{
  "n_head": 5,
  "n_kv_head": 5,
  "vocab_size": 2486,
  "norm_eps": 1e-06,
  "qk_norm": false,
  "attn_scale": 0.125,
  "init_std_o": 0.015,
  "init_std_down": 0.0,
  "lr": 0.0147,
  "lr_head": 0.00455,
  "warmup_steps": 200,
  "final_lr_fraction": 0.0,
  "doc_mask": true
}
Each number is 128 + 24 x the weight over its row's rms, rounded and kept within 0 to 255. Layers, rows and columns count from 0. Numbers have three digits each. The size before them is the row's rms in percent of the matrix's.

# layer 8 attention query, 320x448, rms 0.123, rows 271-319, columns 128-191
098:057148144140090138146130133081068124142202095157156163131143153143095127094100130125130133152119106125106131116118101105118141166150108115122127125101098138095087153111110091150115143147092150
092:097148114140131109118102150155087141158146160132120131145115143125141110140111135104126143115080097107132101109160143117122162115167106161144118117148133146149138153152136125133136158094120095
099:146130122123104096112110135129123128111131139134092148183109152125123127123129163116132091121138138170123128103131088123145121145129082166121058117119135109090105080111141125172144130108076118
096:163112122099115139133161126141124120193131139183101150138108138165151136175121082152094132095120154100171169127139119150124126116135105139123130125167125117155123173165127139142157132132120153
096:074110118119115126139140136157122086123121095121112117166058157143107139127089104111142122129138066151129159140102115113144064176160170173137127107119138152100099089117124151174145112123116083
094:115132076079105129139113159140127137136146113092117084153122140157163164159120090180094129160138131106154141126158156097170128151187153101142102118181095144134146093149183137080159121148124113
103:141134125151125122141157083165112126134093128134126157166094084096103201157113132176138180117161127099131142149104115120142122104156148137109107124130130155114079113162151111172129092123116161
095:122145144132125083163139159134172142129074123137135130131106108122131135133172088102143114128134206136128152140138145152101166122141149153131122120115142138101121135102113145117117112139102095
096:144082108134160133100148159123094128159152128125124108115143125123166166155115146088078094136163123141146156088134114135124122130164129063142156079115149142114143120146113142094133112126123154
090:143135101112165131142114094103107161085116108113107112141098113158133141148098142130113095117100131158123126148102120105164117114074137120153179122169146132172086139119130107146123176098132072
096:126120113117090148130109120153124172102142160141148143110126136087154135117140125145141096156125083153108139112095169157128093073168110109116155114208132123150122086105163128165106153132109112
091:137134153140155128096121120154156170145214127132132149116142147106120135165093125093159125135133115117135153090138116175115123103158170113107125157126134126107139126120102088149155145136085098
098:080138126135140133134163134133108129102123090105175095120079154173087118159095107101057136164093154082136100104148101146127166141122103153143120142129148126130092119172109123100095139141145148
099:133107086131121112116103137160092162097163149095168146135119130086109159115150112115135133100097129129153152172182136103116141104113156095153108119125172177106122116142151175105121116134100091
095:159174144148140117169087119125149123135161113102146138125115136131119152118104128132117137117099134129152132122132118145098160117092112151135127134138129195105152176196076080101140115119120127
095:142147152136137104117108116128192134108126177132153137156148115128129131107141136140116175116160187131143123169137128127146085135142146128141160108141154101106131114104104124151143118131110143
089:140148097162204094164153142100117091110144060133133093132131130118097152091122123071148124146143127096119078156100153128158132112133153139168140145133145151119142115108123109073125126121131119
095:130138096078131131137087080137143127083127144124152125134148144119103075126160120122093123135104125117104137098104143135130138155137130177171140121113173106133122139112105124129153122154151160
090:103121127089165139160112121156124160073154129155119126125087131130150172146135078162135120114158148135095116088126101139124120161139087133135173142148156114104180135116108117134159160116185115
095:112109147103151113124149164109078114097117099153124099141123157100160108115166110132116127094142125145128146091122113133134093142141132150159143137124156149178090137147107118100114136092129139
099:067109124139123152139142110126142155131122160143113114109140091145151156122131115166167130114092138131108122128120130118146115106125141104170093131122134153110127058166122121109119128158162122
097:153085115101121115131127130140180117124157154152127126155120080086165165101132123128119141165115120129119133079107108167153073129165136111130111128137135149148167127099113152138157134141142150
095:146144141161114104124159094126114132113062151143158127113151124145130077126096173132169148188176116144125120150167122109162132157120134160140137152088132120147133113103133114126134124095123199
092:160110155163133133105146118064113145141114116142139170164114160128158142112122152118118139135142121108119119137127134107146142170123174128093140122143142139172121125137131094175148085127082119
098:143111113109100113108133143127131145143128118109141104145128127110127110178150093169128130138138101124143142108098125164129150115140125109134170120153129123151168148099174164066161147126135117
097:135100134134099105068146127142094125150141147095134090106094140141148133102111119116097098142110093139156120106176144085112164138115124165103120114142112115108132144136136162138124134087109107
092:111134128144141137131108123129120110134162131188146141125139107139097118103119131159102133087105148112138130187124113156126155119153139123124122131093097127115068120129128141123050140117154106
095:133093145166155148167136149159092099089119163137156116144115131120161133077132123138124135099091123117160134140141159121121157132073137130140086148134116124125091112132073107123131082132131147
094:173141155116151133125141159124170124141074091132184121165093102142107124123115166092112099090162157118117150161153142208120109137078100089127125132158109125163138145138124127119176135118135185
097:107104130113131126150093129143132149157144141099168103135108167112154121120138100146107145150175157116160141102151100113147102125170152132152178092118141134139067157108157148108153133132098149
094:124108159129125094163165105128154094119103098144142134118151080100118088165127119114161106124109128124123144168147167120109108140105135111138137141131118123131088080150107149104151145151125114
093:111113083131107134082102128105123111121097129169112080146111113166110087067133160165124103159111116188118134148120114146140163108138101148188154169145104106140115088140118144107110108136141134
090:138104087132138111055125081124124122113162114151117129140115143143108113127126200077123152149127083125139109086144119094114084121140131136146107150100145131107158120110140137156172093097074122
090:103130129134123130146120133115109089119088101151104124123152116109113137131130127117141098138130164115129140161103121124102195179148122063162149135165145125152126141129107135132144143150104146
089:137146121140151132141122143092169108134130145186157091124082127158160120121160096165099135138121137128137141124083138113121143142090098103116116183143153160124167130135097153159139143106149111
091:120120174114155116135143105143143142123178104137141207147135160103115120085126139120081141136110120109115135124119139102081105122155139156102152125173121126118125144130068140117173164105112149
090:133140113155089144110113105136124127122089133147141184130122108121134119137104160123129148112084143150144153168106144124150121135140105099157138127122123145164112160097135096081070150111119132
097:121147089120101153125121126181120119134112150159141133078137135115150151139086091137155176129116106124137104154086099132139126125128129112128124097112133115115124131125108136147097127145130156
096:163155137137106138166141137118155109113168121144112162129136102122107132124143154148122164139132118105123112152127153080155112149109069146127098123148094188113122143111148160127123138158107154
092:121091139119121127141119152181076151151124150097115137111107090138156082106110110119106114117134113102159157146114157079121139146126087149148165120128105166129135134126118106125147159123094105
092:140122129136150129106110084144170126128104122094145099182144123140127130148131096120136132124128114137150084110157104109155138146121136132089102107155141090145180133126102120097172156171113153
098:122083153135116129141143143096137111102133138142155105108135152125095076118155098118113113139121151129142149142143160139118153144146129107137114154163138091144096136096151141119151126130098134
095:095152139118107148168113164142141132163160125163105112120101105095169145128142090101125123155139133130123114113133162135114089102130074127136111140135133147125092095090124132141112120136088161
098:144146155155133102121140109116159104137112118099100156147118127152061064129148129157105063159128144129150146127103163151127178148106127126112098126132132117146100113166151123145092098160124126
088:121159154108104109097111085122087116131125156140121150128123126129147126124186112143106168123141148133120142116087067113086117086165117149160159175118140096152142160107151144129124122132091125
094:164132135128147112138145151138179088128104107137133157178107096113136140115120188115134114131151105155129092152110129092132105140100147121151191170097172126181113158124115116126116122098127093
098:135154171164134092123136149121150098130144098124087192166137129169100119148122135110143146121114158118155117149093098141139117115101135183112103176154161171149110164118108117192092104123113100
087:135100170109107144123114125112157089089125135099190116120165152127121112096085114143200128123100160145135106092160131105106153176161151122134126147108081164090132117146120139162109129087103103
096:119138141118149099123192144114085162148126095133091152151107160105165082068144136135098133130169100124171158162084144162125088123080171125130121132133089143148116137129147160139103124095121136
# layer 8 attention key, 320x448, rms 0.12, rows 271-319, columns 128-191
095:095135101150127175171156081158100103138119131166126116123126135149120135156087125161170120135093109117162132154127095158165116156136111133101159175165159127092120062121136152151136163135093158
097:156104094121121131120133101143124142119149160078109144142150115149125154126174132111112161142142132140113098102144092119130200121107149136188124118084125187153143108149155117095145106102122173
098:112109114142163139173131119158133106133144103134177091169160093107124110182142134141123126098102137141137120100116141167107067129161109110126121132116135149138168127146117122123135128076121118
097:135100160165155111157142134160099091123118127103144145144143114166137094131147109119098129111159130151124073119135104132120129142163142142090156144164169123142113130166155121144118106099148088
097:110105124126086113116117094123185125169129114111122139125181125126112158128121109122131133168097126098191086138144124189106139169153127141150128155200145153116131128129090119112145127151120111
096:093165141092099141187089152141142108148155125147142090130122132124148128112091118116136140123160135095136122152136113089104151139152069141147110140149127119098123117129090098106124104137177124
103:099140150156132122135143162128064140132170144150124121114142130118118127160149103146043161116155194106145129138136159105118156115142121144141146128124108166130139117148173146118139136085166124
095:071129139118120129155158102173116119131106147148174081128148117107103150163132113156134090130157099149095151088106142118141097139140139094123081166135143143141109109166145124141128131110160160
093:074124126115116136144138153148126144093148122144099171143119163146168092131094143147163127108132113139128163170140106134113131195135127096118104143124103099108099121120116107129142156107142114
095:145132129141168088154079168115070129146124115141147138135096092103102120084119102099081122133115113106096139145158121105110102124128125168159182113171150101136124148112117146109127151135172144
097:142117166177100115098129139104117136148146116159119133128066109123099111105134128130224145143148093145152093172142164141158131147131084130094141104098122144119093146070093104077109131114144096
093:133119141124111175119125147121079103133149111127126088136110147134119130124175118110164161113151148154114090066176126101139161135132112119096134150133127155129114126118083125080106152103117127
098:101171133114116129142130147120111105164169137134142105085103127169144123154112175157080131189121156069115122148158162108129132128168136169140142136157162092115145101126169127143124120078155139
095:134118125144149089141143149140150149151104141092126100143151098137123122122144111098138158106135114114128122093134126135125120124147147107106142095189168137108100168115158150126115076162141161
093:123145143145111168118141111115107129115182154139145190106108145092137126115084132177133128157109138063082098113122141129096155102123109158174133112153105119148136113120096154152154144179168164
099:125156123103101156151105134159122161117143120174088140116130095107129176133110138084119100090124130116150133147075163105149087150099101094113133108147078105099134137147120122107099140131138137
096:110166120130079137137163139129101158129087108139114157150161138144137080136066122100145120124138101171128092104114140141182120133111152133155132128137115122100127150111106152093094166148104080
094:153116081119124141140091099130099156150125145116129110130101123109094113158157137111102122131111178187131092119119123135142083154127118079150125108110105091163114151138189104142155161122164116
095:118090081165168151131131152110163118104140117117136157150163084121186132107154135121138148146112151124088093125126143118155163103140126139190154111058129152141100157137145138092086182153109098
099:154117158108083111126147154129125111160149069142130136085142108116144137129176136113118111169122157154086155095121131149110100136138153134089139116144116080105120149102160106117146131152184129
099:144155133150127107106157127126110139133091096108123138103125128114108122146137121133159155116123131118118138143141126129143087098164114106126148128139100122100091120093050126117108128161123138
100:140101137126168158118144141115147136138135089117082164140128086185118110161141141176128133138127126148156145121093128161132134143107096137146125151107113159163157092107112141146119147123128150
098:148138127103168150146125148135143149115120140091146120126120132115181131115067132117144145113126085143139122170083129146168106138150122107066136113151142111118112187123093118145169128180126100
097:150151153118149109107162125155112119152093151124101112110164072119116143113137099127119080113122073103136191110163115151133173146131122119119103146153117129146141148078135152153084087115109111
096:122151176093074101079131161160144125113115162112121107161109124147125154119135128127118154113113102153096126145125109114119141150133130128116108159100143100125106122140146094076095133143146148
097:103111156113119136099106130130126125111121146153152093089126098134119151137148157115144113102124120128153139103128085137090116149122129114102112135134170137133132147109104120134118147169156148
093:101115126182155150183132105130110094147081107142148107109132110153111143107114101153140137115120140095140124164146147107133152094149113121128093162113151120099128079165127141151121097135171138
096:088138077127118129142133127144088110121097140126153120157175148117120081126124100152131153155097140162114109125171122149170116129119105073087089140111204164104115090167123100194098118129152161
094:185116143122131168117130128105131091137116120078148150110112128108106111089123182133141130112130134171049118147098163093114103100108108128124135085143118131188093156103156102124152164119116120
105:156137104106111084117136143150148087114131147116066117110117097159135105124155107147103146124118140154127128123129084104083106120159138112106132113117105102124110180069120123101096100102091135
095:111140085124170149133158114133139154156120124132154123142123115147106130166115126122095101074105139146129126150131146104131125150075145129077191117138112198142136117149126102132144068117142132
100:139133166149154129152115171105122127081066126158189121101151115120130120123097135129159111175106146106141144122144161104135120083103161131143092180084117121153117113169094085125159164125136126
093:111123112113149122080140121182111124130064165119136088182106137160143158131118108121122129103148144166190103149102108132096140138053136125149139117084134121123142147121113139132099151146129131
095:145167124143103137111153108110154118106085112128110183149136146121124175139142152122173127077161154090117154136158165115153176140099149121140134113119126147180100140138114093156173109094147113
096:103137109148172150085173139119133129133119152114152163100165149124132120108122125124164154158101160129139121126078121142129117097099152084138119153098136141191131112164084139143109119113148131
096:105107125163136148101121130120040190122164147130137177111125129094107122129114108145115132144133143099158109162150170076142173115073107145115105136128124139109129117153150121104121109131117095
093:134139113119124112122129152097106086139072117125161133151146109125110151125129104142090134133149116153178142161120181165139137157135142126102146158120107128125125156109126148164168112080103156
101:092095094102198151115114147147106106160103121160149118162118120110096056157137150139087162159146127117160134171105117135136135114142087104171096149123139124129130124163121081149166117109114120
090:080111156150162127176182120084084154139130146153134102100125130147140075086112146139132154111172129106126133145113140115106100133113150092118141107156099156120115125108103131135112129174156123
089:137104117141098139110147141114118098111146084118148141099130124143113114108084150154126118150125130099131134132136124116120134144160129181145133119168148145131138115129116146145147116142148128
094:114115160111061135117101095126136111083141137051127135095132152156145116140136168092164140121153119162123146100128149112170142100136134082120084102103092150137100149109124086098119100160076155
094:119111103132097139112125142086120100113115126135109131123156149116146119112127128116113145114107129153130141127119106101124117144171149094121109109134127162144100121130086108128117101118129104
100:140131078111143078120149142177116110102147128132107097114130138143097133138139113104144169116129154132098117136114117087112096131139112156071155103111100116149179102098102106126133103143116100
093:127141109139135167114156151120098096123130139135131132164145130152124159104130149185118117140156133112191149144112110165118137120086132121164124099142140140131118121120150149181108149112194094
092:136105121163165175140119116140118121139094147118124076112078127124140098166118128070148093077149139126117162146132145110099093119124124138138113172132100112164113099146210154109106145110152100
100:108162134109149153111121126138123101098094169121105093101091099161117111128160164142118159099142121135133117154115116100116121098154107138100148121121142138085140160143150116112126148163130139
093:110139103141160120126132111121124080152148163083117080087142129173113137146133126119133110144122111132154141126112144170078100134110118123147183137150141114152178116149158138101138135080138127
093:121125117103116112142113137147171114115129125119142110119128139156101156175101125109141115121106138136125154104157140128112109130134157069090163103155164122093128136120139082110126096152140150
090:159104128129134124139145142119154154122113085134143175121128113106163121077138162146142120183132126143136127138092065100091132123088148151145106129119103141098129133114122196171133155136142109
# layer 8 attention value, 320x448, rms 0.162, rows 256-313, columns 128-191
101:153154134102136108107135161147098066157131148132124174118079154169116145126114083125113109139145147121093172138125154100102118124160114143126116122109143169105118112126125120156130120118159081
096:161145139097127160134132123166128144144147087145137127105147141096111113165165145137156110127106158106158079152113124179157116134111145145128142112081121140131149131149110124115132133104153096
095:108129116092144090120099133109132140124112122150109110128100093096163116121154097088132155112157077139135074146159153111126148105097163124093121172152112075154096138145101125149072167129180104
095:154139133151120115105106120128157124131101103140122165085107133121158129159125123093134108086133119143169140128143140122120133156116127151135104117102063092141138118127084094146164175152124134
094:142119140097119095146102143096146154123129160151139123121151139141107139130121167142125087062153102178129112137142121164134114137138144096150128129147102133100122110088119154127125126162134121
098:171106144148165088104078148127116141116137161106119138115165139123168125133122116112077098123130133107124109114113145128169116129108090126110116146140122097160133150132125110094152131145126127
095:154099138085115148151089114140152127091156127106128135102134162127099146116113099141108080111144118129129118100114109158111120089097115124159146145069173098107125131125137124160160125110197089
095:144115155149127110120136135155122132135133132117122105128149124114136134133116127109131100135113123155121151096131141119162123088088153132147097153154115140117083117120080150112135114145100164
093:140142126129142142172168122129116149130154100121136082133131117119143116151130126132110134119146088182152148139131108153129132129130185127130140140116086089122064135114125151113136130111136149
093:135084110161140098104097111105082106110148068148128094139082122092147113131113080113180141087117143055119123128141130082170151140082089128116171172140132151150119150105119137120142154113148106
097:153132160116125118156111149121128133132124140147112106118161092101125115111129177109145174129165165115101175173129106175181151179115123108119105146200133122121100122106116162113090151102112141
093:166165119150160124087119161128121114110149103146143128149138099146087119115075099096158128151149137122125168187146137129148090114169145138124151125094166120149136122102150140152106102106136142
103:124124099112113124135157076126075114143153138126117133126122156115114150141119164118064125161132110112122148107157113094110127113100137117101098114137139145177066140139136104162105139072084110
097:106098151090138126135072095181151091114128145116119131164109123089118136162048143117106144152137145107099133126095120118147076155119129133112132119139133130136090180102099143138126125097093118
096:125108106108147132120126096111151117126111131138162084185163138110139116113135125081118131131139158124182161082198154109095122172113138092113142123127150152123106151096118128143177141144169105
089:128140144116175132116107126153141126147091105088146127158163091093142187146115130178178139153102136128162163152081095126107137142149118145079159050139161152121128104123123139105110106143131144
097:148140106119107145129173100131091106117100149119115106124136137114154131148125128165173122137129160111142153081128093155090118120109145134101122090111135137186122085138154134133062121143144107
099:155111140139156135109173133152115127130058134072108166127089127126139138203097142143135124145145151114137141120149148102130148157137148128134098153111070126144124121113120104101110117153155103
093:160119138157156150108136133128104129141112130097129167148187129117142131096128112121125138134115115111086134136124149110161142161130127123128106108159110092138180116140075154170106121125146161
101:150130092117136113162106116133137139146134109167135134108160142135091130082163131169123145106129147129166093112116103141135142132116135118112138107142141122096124127117157126154151162108150099
097:151101107130140140135118148131084152160114188131125103141147135131174139157166143114095104080165135118104141100132141155162089156125110126142123100172110160108154139121146119071145127114117136
100:148118142109115153146095086130148131123118115122134135092114168128100100117092163089120105107143130145186155146123150146141133137117106106125126109133169147086116153126148106115148168059138142
088:128133122117131131120130156132140142105159082141112128140080110181109126124177108115137110170141122096127126159146114131133130125134067136120134125148125065153147101110158122130095154126123084
095:171110114150114127121120167112155123119113106098176126142099129165136102139133121113130129101175138139153172148150099108139109136122132119110123096105102124136117081108127102118153126118130104
095:123140129144127118108123107142166088117144145136101149095130154146121127146112060167134114127115158143160123164118177127085124132143110157127121118147158113126150189134107160125094157116137153
097:141144120092095154121122101160095139149174107115116121134140121103158139141072150102112147091133160086083093093108101127122144111079134139111093150119129133088095149109164130131115084113142111
098:126128152131134109081130100144068123163168126118114153125112108114137119136123114151155151116119153109118080175111132139136137124074159125183122087162118093120146112151102118112090151144124146
098:144115185096140117144155092100102129146162133152127128144177100122115136122171121151126129123112148136129147096161162136111077128125127124150127145154115102150111154122071159135131149116118138
100:150113123133102071137102144158161133110105140165145136151154133148157128111092105140174149112118096131133188125146098125177116122143183164099090112152097091139102104135113179151107148161111187
095:154098169097090126132160182095150166113193136128105129158147143155107090108148087122156122104113124158127070166109166140155092155122141111155170087141103107163198154108113137148135132137117093
096:118091120165145168131128139137142140136087101083100127156117152177113131141104126128105157151117114141113181114115114111131133116158150112139172117148114086118126095137151110158167136196095158
099:138128097107075090113164114092087160103160161099140153114134156122152171122167179163154144189146129132114101153149131124090120170155112160135139096115121100164142145101113157170112151118174131
092:123121145124168079136145163136149143161106112083150170140128134100164099121123110091164143097106155140081143114109114159140105139128134155151139159123163111133114138161128133129084153149088115
098:138140149165126137105112092107141141115089124155134129137126122134156087185156070116152098111119116130107095127149150114166159110126131146120138133149112140131144133136158152083126077105146116
095:103124107147160136139137131130114166158120087103100087131129148082137126137145133104129149135153089162153122122134122120136145091128167149113103101135089093123110107115122108149121141101113097
098:144171111139117143118095147162110094119142163111128123151118089157096142150125084109149154067111138130143118127139132118130151130101100128140081119122163084136154120107101089116080167147119132
098:134143136134127156090111123127132141169122148146110081134148186151138119160088146111149104085101130101117161144150149143144132126136112104089113154126114126071165112152092145093147138128134114
097:137166142147118148154113144117115150107154141119154131095126135153103101105156114105107170138113116111151125155128080157105150134112097096147094138158104113126103145111106178098176127127118144
096:161122156111132153121139152117115127147136174143126141127109124144144119149079156136078151135149161116131148092191190126140158110129122114147116123133137136139089102089141102123130112116135108
093:066156123109154120157146101128138157166153122139135094101133127157106145086096096149118099116142154157167174121114083152131150106155109118158192089137123110102111148126122110154113125087158114
101:130105179134154135118157167124145150099135128173111102133143172102094100114086146103136145164115149116138142118147106171123124118157130119101177147108171169134123131146158108140152113146117140
098:146147113114155150106137131135132131124152131084117147115110135069139120140140128119093119145109096127111144147161128109160150116111131148124115126164116137153142153168113126141154135139056108
098:097136145137134137094154129142117155166100142158146120080097134132117097109146136141093129124120137126121122148091178169174130096089144095166147118146107113122137141114099142141067111173133085
091:083104076158098141140076136075099147124156124133130145178125164070160194128130141156120152153164159152127101170113146115151097135162140143106150166100126144188122136100135133169104142105158121
101:102203113115115178136099099103170121124115158116142066102143153101131107147134118107118132152113063129130124124158121118111129152119117116090107147116134129145151142131091144114110140137151133
093:137132079132111101106121093139117105144143147121098113079162137084125079130124149110109117117137129124134100116094124113152124108139116108142141112170093157149161126168119180085148172117133079
094:120147134157149116139115147103118149101147150101118184123106095126122117140138106097167103147143127163141145138158106148110143118119160118119108159102094110146135153148163123114150148120136123
091:134088051107119115092135140155097099138100073121136164120120120129125148139113144047131125120106142145147138160122132112107083097120151134090114125123102137084121124127126096156148162112106111
097:171188148151162136142128149116152108157118123157143083138147102129101089148097117132098151135125090124163148182131155122154107109117138083150100127112138138148151132150095147096123123148130099
094:154147096136108126116128127111149097126123126098155139097147105120149145125148155167154135127128154121100133126111124118146167139137149096126099140154147119096142148134109107130125124101152142
091:158113073132122139169155145129121169125095121126135145134154099162121086133125087118155164068130125086097152133135133145131089123156137081137101131123116123108170076111157088120131111096149140
095:137105141136112155120146136108125183128168122112131163123126123134052123135166150141100108138062098108152113112109144117129104169126147125095161128144148118145138097111128126097129121150122106
093:094133135105092080104144099138091121159143071131121095115107080114136173109120116106113080139141105115150128106143117060154144133072117128133091126092143105116173149123161123142119088132106108
097:109146121098139124163167153128136109137122141180140117180144110133147061121144151153152183124133154152081134150133153154154104163126114155158120120133154154143144113133150130132141134207121142
100:139135132116119212111160079143114117147121136119129160095124147123062108123142127139117115177141089141150117127121154164119100105143184122102123124113122104166137116116123112169105110144095100
098:116138155139123139125090165140121143099113157141104162157140132129127155114120117126144085129152137094121131147150128154085175117106120116125158140123110122110108177142106169115101118143140140
097:143125194121138079118150146078131108175179130126109177092136122130126120152104161140113136124116141144090189129076139132151123152128115138154130109115124120109121174128143110118158135130132156
099:138125136117114131138123125132111127110141119140126129094083149181108126092112133103101077120124120107124159147167170167132161123142094130111173117125109056118077128132125133175151167133175120
# layer 8 attention output (transposed), 320x448, rms 0.165, rows 256-313, columns 128-191
094:140143158126182157174122156161116141119129154125129099182203131073123167113144144155105133203121135120145132150092117154107134160083141117131095093115134100170135113079150127122128131148133149
096:153173121117115126142122182098126117130116153063115090122149073159157112062137138118163127146116128143158155135132128106096101103133130085123099118132100198106089116124140127172095114143166114
089:154186112140093136149105107132122113120103119099146153084103139157169148135126150146092097140105130072132121101135078148143108119167161139101130087086118145091141129155123164112154086145087132
093:091122098117136119173125124096078156105116123153153070146135109155097146155138104118160144169118105143092136120119137128130118141134138076128160144143175133163143144132141142099105134084115114
091:142137151149147148117160111125103181144139124124164134116129073140155091116099069120139147153099113120098091073094108111143078127138124122149131140123168109167127149164144093102141131169144147
095:088162163111136149091135130115115108131123127119144129157127109133123174160094160108159158117093111135091124128165128121115129112131146104097170117130122150115062141135133128127138141101092160
093:105188144170124146143156172143105088147105100152136104136140134137111114116149185097073176151068118141129144114121116110116098157146158152112165106150122144105105113117122137090108118155101160
092:085137163100125132136115102135118146082135150105128129113127119145155068127114125166109104152187122072122116124112143155115148150130129134120148106142134110183117182153191107141138168114104099
088:154105147110105134106115133096144096137076155141117171074094116128076168127136152173122195124125137153114113120142123096151128132138098106117176134199117167108153134113122124141182116164139099
087:135149148125115120129112143144167155145094183139113091163156110157147124146157134114127094168172093217099118150155171143112128123095151118144117129147127099119162102164137195104112083131119119
091:100157092161090116122140128084121138137094136123128154147099132169147117186131103109067105137129120132113140110112125055093099116166110107172154148110142072127115126149159126100103121162154136
091:101089165163142124122124101085076135171125158156131140110144174132156109117146113126088111115148089126157088109151085131093099150125149104115119127145123130114155141146137086088126153176103095
095:122145184108152121151144164123104144146089137136178126161158109124109133160122107120169111102153153146100109129070104147152150134138102094150107127113142134101122138122126127143124136112122152
089:127144115107151113137152143152084105154089128127163111144128139120125133156109119070134109121106098114120151129137128136121133119126142087127105121154116138102136153156107149137136146141098110
092:149122139174109136161107133119115142151153134117104133067149149128096146161103147150105138124111129149122095126124159134158137114166124094129092148123139142118115146137125158124117132106153129
090:165126111099144156097148101109152106155125160147145147134103151134130118107118142112123143116174179101154142118186171096168127160097111127114143156098136103146127147076097096141173141127135130
092:096113146107156110133115156125104112129138107115143123126108116144184145104141133073141160154150082141092105163167152107146139142158120147179120151146112123100159155114104135116141103131141133
092:147160090169127117140112150090113119150098151095197082138157176158126131079166097131153096128133143103106133143150160143110154110129144142126096100165171114140131109153139136130123132137121147
093:123160129104083109155140126096119069127123137129138077141132168154122125151126142148151132119114171138134102102116148148120106103108123172155185141115166113098101118102136139118165127122142114
094:130136098124135128092134118128136121161145148120139124137163132120155137131175165107103137152078107141127172138134090132093140106116141098180116154106150164160193105114142127134157086154172121
101:128151114164122140127147144138132096141106097125157119146131132111061066110163127084147127101174138113077140113120122107133174139121153075122136155110139121101094087146103121127136119129164122
098:161161107124193185127134124117138103158089119130115108154114151102135152122153126105133110148121117128105117104153142147106109118152173122110107123162105121117139135126122131150141130130148118
084:102113144131097115104092129111115139153114135160145135148130073092160141120113126157118109091137074118131156147113132150139124157147120163150090143141104068117111146151116172129108135102082133
090:121113129169133097127115086178095168120137134150116174131184124126132154125160145165132109141126153133113131093100126139155113157119092144154103105110136133117133109146087135140158103140133119
092:125126145121105127139125141092144094141110148136125134144151103103169098136092125129098145116107162093121128127142133177115113096099119158141137116153098129123132117120107159128129150110096143
094:120133093146166100124142141126147101136076082158125140126109149135132140103164145119151081165137101143158149156167120049093152108121161106116156067135138168131171112142106108136146160138090119
088:132119122102132134106105201111125136104123144138140130124142172148164176119166155126093109146177107118129139108119114120170093110148093082106157140127108152159125119082097151157134095155136126
088:121145112151094167122155134087145149155135148118152156090144143118135101161120101129130137128147096125126121149097111110140132105134127118103104117110145156135127116162146146095102132148131134
094:126093132142129113126117131128108125124095096089111122121146144096116167149159129158082114177123155141143135090112147112098164148128099132126134161123174149165145096124169087122150122110135104
092:136142118125133104149115115182174178105067150123134128115086108094149133126162167120110125158155103100128182135152126120127148083124131153147155173144145172110119136149133128125123127130152105
094:138153111133108118128131149134136132114126151127069139140142144121137160124176143122158118100151092117094138103122104139110137169122153184137096130109137165182139141149154118077135128073161102
094:114135120127150135138085160159128140095106121141126110150100143143090153139106099120067123069117131163130119139122121158122109039115125166103093129152082111116131106112137128139145163116123152
093:163103129127088147150137122139122163081173117158164091156109108145103105131110153136091096132143131107114111145107102131096162135169139097128137098126083142133164125093136113102149134115131182
094:125106143106121136125161137136135095130142110088146127116099127140122144083143157161098126130102113158152143136104110175143104133155120132146097152141121109133143115115111139126096188159111151
090:184106149044103127132153139139076090107096137126171176150123121155116119112131107145155144106121145123137135131152135129137121113075099113112133115171096094138115159131088126106114142118134118
093:138124152148131094110138108104117096130095122165139165153110111117125120119157132141117086163175111119116133087118118127117112084160124143103115114144084144148110133157166181127164117109109119
091:125099165146138159183132142117109120115099139134116143124164096092143096102165124106153129140103138117108140128107131098151118122116159105173162103110144135153097106103128127164126144152127132
091:132105090144151145134134106130124149174128139114067128120151098153136143149132149148092088089120176146139177154137159116119102131114135132143093106115126158109132100131154093132074124150114105
089:078141140164169126139170124108126102159124123172156132122113155115133120159119100160179099133108140109112165133115108114133096162122148114125095156062156120133142162156085111133132110122118126
091:136140110130134143124181121129115124091124100144130140141087156104150145180123151106145125137108147110110078110109158118117114146092138140131096146086155132111136125133136115129135127145135138
088:153103135120156138120131117178104098150164105140131141128142091122157168151104135108153116108172112129132126117077112083130094147079147119157137121137127104093129140111093117127097112129106131
093:118153107112080128103126109118130152118106136227124101150151121133120142138096133113181163131105167128125121134120118158161167136110205070144111085086137136096104171087093120134136128117126156
094:118118133153145093120130131166124113091175109070104138131115132142150117142098150159163111137138142114129110124144097135084121157123110161125139155141109111120127132170158109126179089098122139
090:166145151088140110163164093129154103149095111120127071104122108117110085128090130122097117145069091091131176134154152149134114121165119103113129124171156120091125117101113164116142121122104148
090:137097112125154100143144148119089129112163061142110165112142084149123177106115153097147140130137181133111116138141117144122119135141142119120101120139119139090101169161146085141147125146151140
087:145126173135141157140129147122139125142084133131183113152122124167179134131130116146121158117079143102071140145143093138120100128115136126115110136112147090083112137117080116170115111126106170
096:132122134117098145124126108125116108133098094123124125133154153130123141146153112150087141124066116118159114133113143129130129141171123147115168098130147164176160131121156093110116116117122099
088:145126172134121148147143117122144150098144162136118110086138154131123104134129096144130140152140073144140115096130101123139115094164143098140093092161170152124138152116123151086114129156137104
095:112130087112118136125111073090103128114153133118096151151127139118139137108094105110136093151130131137128140101108111125149159120106161132121123126156155133116113194087188129128135131099113119
091:140115128132133110166107141117112153126099110114116123127140164118106076166104127093088120141119096134146085127113097125126069117123104138141133094106120124090108075106146112152151162095132087
089:119145135146110123097100156132146133128113114137109113125126124117127095102156142130144121151113144123143117153125144156097115120131112118082123145144141108139067123162167137113188134091133113
087:149123117139145117102158095174130127143123114130146125132122142084201193130113081116139141130167135174150135150151129150069133094086109142168138172150098135147137155136123144174153145091144135
087:110123097102118121122138134124165087150151165140131145126129108148145109118111092122159153141165120154122086098098122150135141130151124086116116128124153140145125108120090138150121151128098169
094:165123157120074127154112120147162166159109087108098123132112138167048145139121119122130076115134120122167131120101139136106114127142122083091180169092144084130099112118114087127144086122105153
092:134137117087119098141109118130106154149138144134134143128135135108145158126114125133114145112093116116139118129136085146098164135138086150166121128095143123092150106108139131124110135122139127
098:121128101125153112149153127170111103148099141141117123082110110153161084119078141147115146120105116133144132114118175100136105157142130152143138106133078129145087125115161191107146158117120131
093:101116082132165157127141144164150147119085146117167100158116167140134106112099093147143100119112133115144053150135117147136117115101160123149146140123140151134125118144085131149124140131094122
093:120152128124159135173101145135105121097113145143135127135124121131114150154134106113101154116088149129117138138150133147128097130098166118160084156124131132100111101115103122099140094110115104